{
  "hidden_size": 512,
  "head_dim": 64,
  "intermediate_size": 1536,
  "norm_place": "pre",
  "positions": "rope",
  "rope_theta": 10000.0,
  "init": "trunc",
  "init_std_qkv": 0.0164,
  "init_std_o": 0.0164,
  "lr_mult_qkv": 0.5,
  "lr_head": 0.00606,
  "schedule": "wsd",
  "decay_shape": "sqrt",
  "train_tokens": 781400000
}
Each number is 500 + 50 x the weight over its row's rms, rounded and kept within 0 to 999. Layers, rows and columns count from 0. Numbers have three digits each. The size before them is the row's rms in percent of the matrix's.

# o: layer 4 attention output (transposed), 512x512, rms 0.0571, rows 196-242, columns 128-191
# v: layer 4 attention value, 512x512, rms 0.0347, rows 197-242, columns 128-191
o196 112:477541450542519517497560425498489570525505460494528538635494485526507409406609542573435452494571505462594455454509428464511454556467567503522556514511518478438518568508549510429524498499487448
v197 099:532488562518551460387550525561483482516562470474475561500515491405445519573490497469425489547510519443501510399527528503519517466474520488480403395520566447494447385447411528556468460534495599
o197 116:506528504544422531525429512501465501452436616482427450487513483547453545454467570499563540405518467468438456352501560439434557453507517501519555457644575517421537505602525514593571472523516471
v198 100:441491469531502455504526502506498503486455565522441588452540530567366502460525448500491471423562498503491475572482504443605432465480522459503486491413453429488482457521538505487452453449427389
o198 116:506522444553444538476446512549395408510544554447405463527473591424492488597511406500472517458532503505615428462501602436485407508480557448542548569391520500596438464594481516505533547515581638
v199 097:449575639531614490482551489543531508451489506436520414509558492486491546466469487455441379452555454461482482547433471556512540539502576445494481548534381410380498445535546529561533497586527470
o199 111:592570555455485495585548522500453485471421485447397524500501522469501460540494492485389409528469524463472443486465510486529557373503545472550486548473571515501446435524500491571584498565480490
v200 105:549451494463554491563408620526561606509460562498448469487514463556481557526496539548409598436552520435473477529467532484448497494579544522524544454556520521478490405408492485474527483547522534
o200 118:452536476465537476574453522493544535493481570532491414472536485467582546501440543445503571534531548441458518527490498568439511564488629474496496497595580419538532455493480508490547549559492421
v201 102:481472462479408642468470517494520538503526548549574489514516540470486561496488535505563509561520541507650520397544393499450611585521508481562518511578512486498474490512564466465424595418466429
o201 116:463473618472453547489483399525468487616457453437549551491536543459477542458536426512435492492380577611500464512462492500517437462550500457525564518506528369480563542536554461507589462547422484
v202 104:600502490523539504535485577505463517476544539507448452503418508451447493535504503529378557455563536468553482615441532514552516481526450493480482550492514470493496488498531514469487527505617502
o202 118:481492491507530449494533472509581526473483510482532431548482566620525475552510486590510479447620467443501479449485456520493446547564484497421465483520574646523508445542539541585472554517567418
v203 102:564430451537449582535542564493470497427544577416541468503523522487521470475458466541524454460508453649474468423527539465429610502524443518530491446472544589466502494527456486486593436563493504
o203 117:566517507607411460535524612494482528511549489484580506461438530537473499469525456562517506469372502457486546463566508435479547458470542540505448459629380457536525454546558579525444461466448591
v204 096:466498511544434516473662569409475438629481483315601518481453517567463560503454511485565499648410471443458521452436494544477436603493555533465503507476455431464539464391408423533543552470551482
o204 109:528532572512495532614466480455434438484576497475473555489442446543476523458475552509501535594478474470474443553542481548463408550551509467406519532489535434434497478581520474495525498422511467
v205 103:534488430503482449471453474521452583508482541418546430532529536554553440481429509514584441473439514608605542597519546543453519479519577468443525518585527467510511468535406496517565507511583491
o205 117:422523454562486467542525572493497524472504489469470539539515460491525569472510483458599501540440417499522504450439454553496487453562459478459466416585479529557505561515576491514503455536473495
v206 100:469449523481549484464514496453541573501502472518560523565505427455489541464433506557529508495644542575469450449456511516482517542477446626530426488462533520483584427522439453454530491501455499
o206 113:518474459476458470529501507578494554474477439568492431502441367548461561582524431516607502590507512517549535539433542522491437540527476488352463442405443428577529539493472430475467471577498523
v207 102:520591560539496467487386464501590490504506489499471489511533511454471473463555512534475541454448481621601519445470436459593446332482440502460349502460396453545520452559414460497481485554494504
o207 113:443538481564496457539426421518469409500492485577447573508449466464510437581575438562412607537450522520531613469559535477460460480501449532450499498405497499470504458593438463423497480515451490
v208 095:550504473429498517492508502507516424544471467512513424558518480499533463583471491477401409457607504513548482451496453558431561466487545476365474424400471458636485451501576490504452545501464486
o208 109:516492569529448486507462512458587560480434510623488535486581579621613532510401553507575440601525481461540533526485490517565481481511479421556507392480438515446367492508499430471509497547469494
v209 098:454474571591319449384488534446517524478565480522520449482571491541549506535473520483505527440482516451515498468552496492537490512520460483520596487539445519488477432504574472484614450505482428
o209 112:488537515526459533430390508523555468512538454481489579454482543487665477503425542520493447421546514454515524566445500600486480499442486489504585540623519468458405529577539497512400521483512472
v210 101:510478515521472493409450472496465451410615570547566410513506516431512509406554502517439435488576448504484527513528505444509538535486454512522522442577509460489518571552439511480512544485469562
o210 117:434473613501492518472577444500527453488471535471516470397495581452565425515564472517515507429512508577502533532440506520587611440493470473594525496578497545414523455549401534459520544535505509
v211 099:512473428561575477453543580510476620471396624530454496539499531532448555439497580500504526414523535471514511495484540509579452429450524510542538460397475487583394507532480544521412485508501428
o211 112:414507502494558471478530505538456555523487537533531390564539507490538503601500465488522492620663512547555556464522482533478536634502497489530460468456427428499507453531484502449422419494531457
v212 101:501441504523515594412539520485559468497504501504505569579459548517508531530583553567371529366474420491542479461512434477465531505512437502430566540552481605464517400495575581454483580485464520
o212 118:498474485474479470598499565463560460463479486546505560514495563465524510548485439514473552478496459442503528533473557457552534493496352455563480540365542580515499560565463543468475461471475513
v213 096:511490576487414504490444547488535633455458458578488473497497509473557510527498440517421393552558460448497427315581568441476520451520402486468560565553376508509431462575476492501467458523486571
o213 112:481525550537542505461501488509557492420433482563519496471470459456425604588475508491505503519539507477408589523489461516510470568468467549511556483552488375493449499516536486519528455543530423
v214 103:574487502513524486513432585459437389539507537505423475460517445532525558457560449492497462456546471470597503576536496556551435589520531514514517542503538434546467480546548520509476557511443517
o214 116:438546470560494513478467512524465533537523501457515530547507494531364555447445535546544458445516521459466553545493530547495508474525524511528515535467473512501462519514547428545546515525502600
v215 100:500471466526471434420429513467521634517504474442505476572473531483540536422521534495555444561534498424513486497391527476494400557492509572579503507467593549457589502482525484510489520515524529
o215 114:504514512529464506487429433528442519544481495486589449593478398454477564399570537523573483480596450485502416462482457440443491486540466526532580472451428531444600429520488445489541467471522486
v216 094:499525574535426580585516470553515527467570481529567541482470487525552491487494473526594512571492463523449509489472440483565528371479493603526564441603575453485486479500519580464552510498438442
o216 109:568557508499515457452520484573563571475493490487555531574444555403466497433613495527483507485567531429386571572440475458576455587497433540391521528606519453551520472480498528515495430438570489
v217 105:521509464553511548553517542443493505482461506546476431599529548496557493492491534461556464543539531442553525490518482541569418449539466551503456508488452506505490480441500549563510440522457468
o217 119:577440445534475542436518539484497586406548470542427450556455452546433540432519483525433512430617508522513495381568560477525418533540575501551532496472532579445454425611522516418550544520560491
v218 102:601548513485557495443511455498508466422481543485431527504534488532471448451497572437554512456342531481542481570503538447487516511459502504529543479594390508542535407510459485508517481534400553
o218 119:457525510453552486531463483451478479467495486514501507560544555451426383496523528453487528516491498505487464488585588440559523563460560506488552538597444615553470413534517490551516482475473426
v219 101:609527563523543469450547474596526480516508450560526355475548481527572534440575497477595505480550562502499526399557506418528497507510445467513625605468463550539468466502528454440486523507444495
o219 117:454508434565512460465474509525483511467564467588477532407597527488501519416470393484501496574548438490535499489459480460509536544416473443447564435575400565564543503512520489513382502484538494
v220 096:489377485490465513490529519562608631528532527433549547484546484501482557461511549450462497438591489538475483606550447534496463545471512482546431468482541471594574491475469512546492533494464492
o220 109:544550508489496432478594435459507501469490479532469528507480480544520566423452429465561518572553467417532509494495469515374494441464544578447531655426470335435446422431561525492560428476492630
v221 103:473493502572528507542501453491451527521406489567493514531481433503500487503519552481611441545500546544454460418498495566472390454511472492543553418567551477549535478405574488507499559505479492
o221 117:542500449536455535514487495576536430593515567468553514569561567459489463387497546479450418489587515635536430460431554562525458530477535496487469454492550521480459546578457417453479543464554498
v222 095:549550414460519485520508482514523525447428554527513449510527502541539529553481531426547451546556549486555441359569527520491464499510527433596524526587490451422614557503520552498399463437562507
o222 113:501532423528589504462577537474465446543548542550525438504545434520482499586442534514493460596500553524426519562592516496436505492502558429496484452513575479524526507464516449476442462492495485
v223 100:413454426473603465481555495442548536435496537393539617544534436516545527567497539510433392582525576532513493496538509467450460546502576560527598478498544435519522386450369453478461455540412481
o223 114:522523422504533585520574447471540488499497569494513499575465499480504498490462520455490453493520475414581524438566498577456595465507469510453464433337527514501494535497562458507508529445465575
v224 100:531470464510515441474470507461463495481474500412496556539519484400446492498501395432497349479478500485521553424561479456521629463475467466491464477487553533454440548510547454481525437489531430
o224 115:548531454494490567446399573389478482401468463559528521523500612464536436559466479476482530497512414482572477466547438450510558491421507538513369524461442588450470574484506504442550558476520507
v225 095:544502416527526551530474507462547410494495493479567373513491474501605427492496485485520465510504591557452482480417592561460526571544595506541476535511546404463454511507491503479398404500531582
o225 105:451431400544458572420577393516525532318459540487494503474459505643530440457465546529487465565449591504550487486510455610430517551485644484448436459526546455499504469512494478482505456468519488
v226 101:425569437534484532470495548471530504487563505539491667446523491511511536536546441541559475514365567509461550533489578475466468475455432520553556431496519640513519495514454425519582540470527445
o226 116:487562595564567507470469569580496480508581458468550494540522441528482539447483594426482498438618473456492356587548473503521475481560410468412538460441549475570583554411453459469503540599533495
v227 098:411456497458538533462548485461495522535577472501527428538540512418546426574536391491556589466510457518559562549440514519492410506515522517501515501441397505538500649514409463465459441527444484
o227 115:477605461473523567427520552559569613585589497443565568516536471551635552475481497522522482514466592547430494489554472444456408547505432406480542476390471568571544383504460512470485471565555466
v228 094:524527510513441464599423552479549465492499507481511454507546549431599466450468510503422533514395449505382466475492479431554419549548533446463429434683575613608434418515561589470484583501519483
o228 108:527430572500420369561538496435496510519495534481435513458491489359590526488485506446489427439521501423464564504469511541451379396549564415581595566526519543488408457461394530399514384505508519
v229 100:493524544489595525511518599495512495438550474492572579493459557519455438537492560449499545545448547582539491478476508518551544540466530467379531464435457648506561633605434511492484541497497495
o229 116:502480412461565497468625542443479462432457545502469578512477508486502533526466479425454487447458476499505462418452469458497477465591595445496484445440575671605526451457484473472417536526606548
v230 097:550576570468458561588528456398434393428511513625523420485439454533497515493481510467467454559518420548500517446487482486497582495456496545366486553523439443388571414458388499522501542549495562
o230 110:484450580465476490458519421482479570534548509485597454500576575537432506488482546477503510562431486465443530536447426513531411474456505452525514490452489499469524444556481518647492532465497437
v231 100:437496462503452503538541540523437557474378522499515419524518448492504480458533547551480477506446524385400492543561461516460504538520532579505478485566521507518478477461445637502502438445477568
o231 113:471462453449433501546442495503587512401425533564588406397468522504553548435428531529559503554498447421507466420508442541523534458516504480672466512555549561508524568433506472449481506474531570
v232 098:514420505494615523375447453561441467518436403430595483499515571507507575527399574530492494507587594622528511463538452581552543535412492562512486553594554408495551510490344527553569522458510425
o232 115:472489387497446554494508545519535454546392549609416385542501463486512454662478566484484458462332545536488532468479500511531452528486485516539478534453557454459495561505495572510594476537497518
v233 107:620506521508510583412558511454522549550557473629572521491525486483491452542476525512408439505529545375405454388475569502525548397546519440484528515439541550422527552499483505485547420601501432
o233 122:423602467576535445405547468398545478569460550497529488483501486586510492493510397480548515528526563476606521428520436487584484513480469545571510494572449511529472608431496518555469498468534546
v234 094:454497405528472549460483571426472502451512604488498558574508466407579487442490546508442496520513537470484578560487478440523451548521444398520429445442447527515587542502538488527494538520550547
o234 108:471537455568467547509520493461427470432534620515480443484525419436534543385505449440531447476472424560481560499444490445435519487481525432423513478630415555499556458493514489493533518513517444
v235 101:508540546496475484510482561537529532511487556541524570550413544450422526445435545506492505521475538533477492516539427401504514425500488517473577456519534505558407595519495580558504468455504438
o235 114:442530498557536468506477486558604536483542565453500569568549471528439495537455496544510466468498522442483527444523496476538524556555422441496492419549501468596525484435501513519521447532518640
v236 094:473538430522529437554475551496514572461425503478396478520486493470532456515489476479475510387531506487508470365338579475476489419494520474557532475446598497388548568536515471549530528535398586
o236 108:546537564466395514492507527448371536508489515555493385520529445453504442470537445518517588432572445567546517451483510541532504447515456573525433420417441549525520473429403485448591478444497427
v237 099:532542508535607491428507509424542510565465507464499508536573470427410536461497487532539407399383458479571414429409473464466505471459513474554461502546564461549480568557528466495472612524399514
o237 115:505521430498512478550418509544467428440503564458568622451520415516454416482391488450543498450521492542576550458450506507523527416617508483434502535503528464558485443528609476518537599564559484
v238 102:456466532480563463474471462410534440497561477530523435526594464447491515479477540543498480504478574580543480414443456467450553615568582536392461474542431524505538512537532496468524579524488402
o238 115:495403514419479529484431503458588438507519457529492586567475496460473525539539591588486615484489583546422472535513543458544509499511525462531462454503510515546462507385549517512505555489483433
v239 096:501542525622580557417461554440521474553387507529487594452526479430536532457479535518575475537434522523516328552514507507505551433543533491395515412471463402458500577392515562521483462506526533
o239 108:531535393517549503435472475528489513561462489452504567465495436549579489455525500523540480483461525549497457449441576438485557541472476447473510524526569522480483412493473522554560523596550499
v240 100:471504525538517526637518529471530354442500476493489524471513400507459516522500424569501562359543466548498457511501459504474396452496540439636444415469430492504525501477497559580486446444513518
o240 112:519517544523473428551496552469484506432480461523462530488511381492568531551382566494485502516533523477531455540435533456488397413471428529537595484442453492495518451442465576536518440549467505
v241 101:442516405565478563533467505464524461495505445464442470558510534499558429430507562472506499475500535526544452599464495502505571434461458542509438503413506545589469478455545492542456529599516551
o241 117:519489591556402548522493514493454477483568483466554480416459456600574466481434445445452515551495517472453486517558524486506513460495540521414476550600528386404458514499423519424430505469536490
v242 097:479608499564484503481541466479514509525573390472461580591514527533466450499508431471513433648512477520484564468424511516449427479477511475419477522471368519493502541398540516537504539498408462
o242 112:428479473542467472490502498512459519505572503506454521480515485509485387446493545460522547543457566505504439446597539505504361555475508451440485582510505604543420532525541531540422648507439435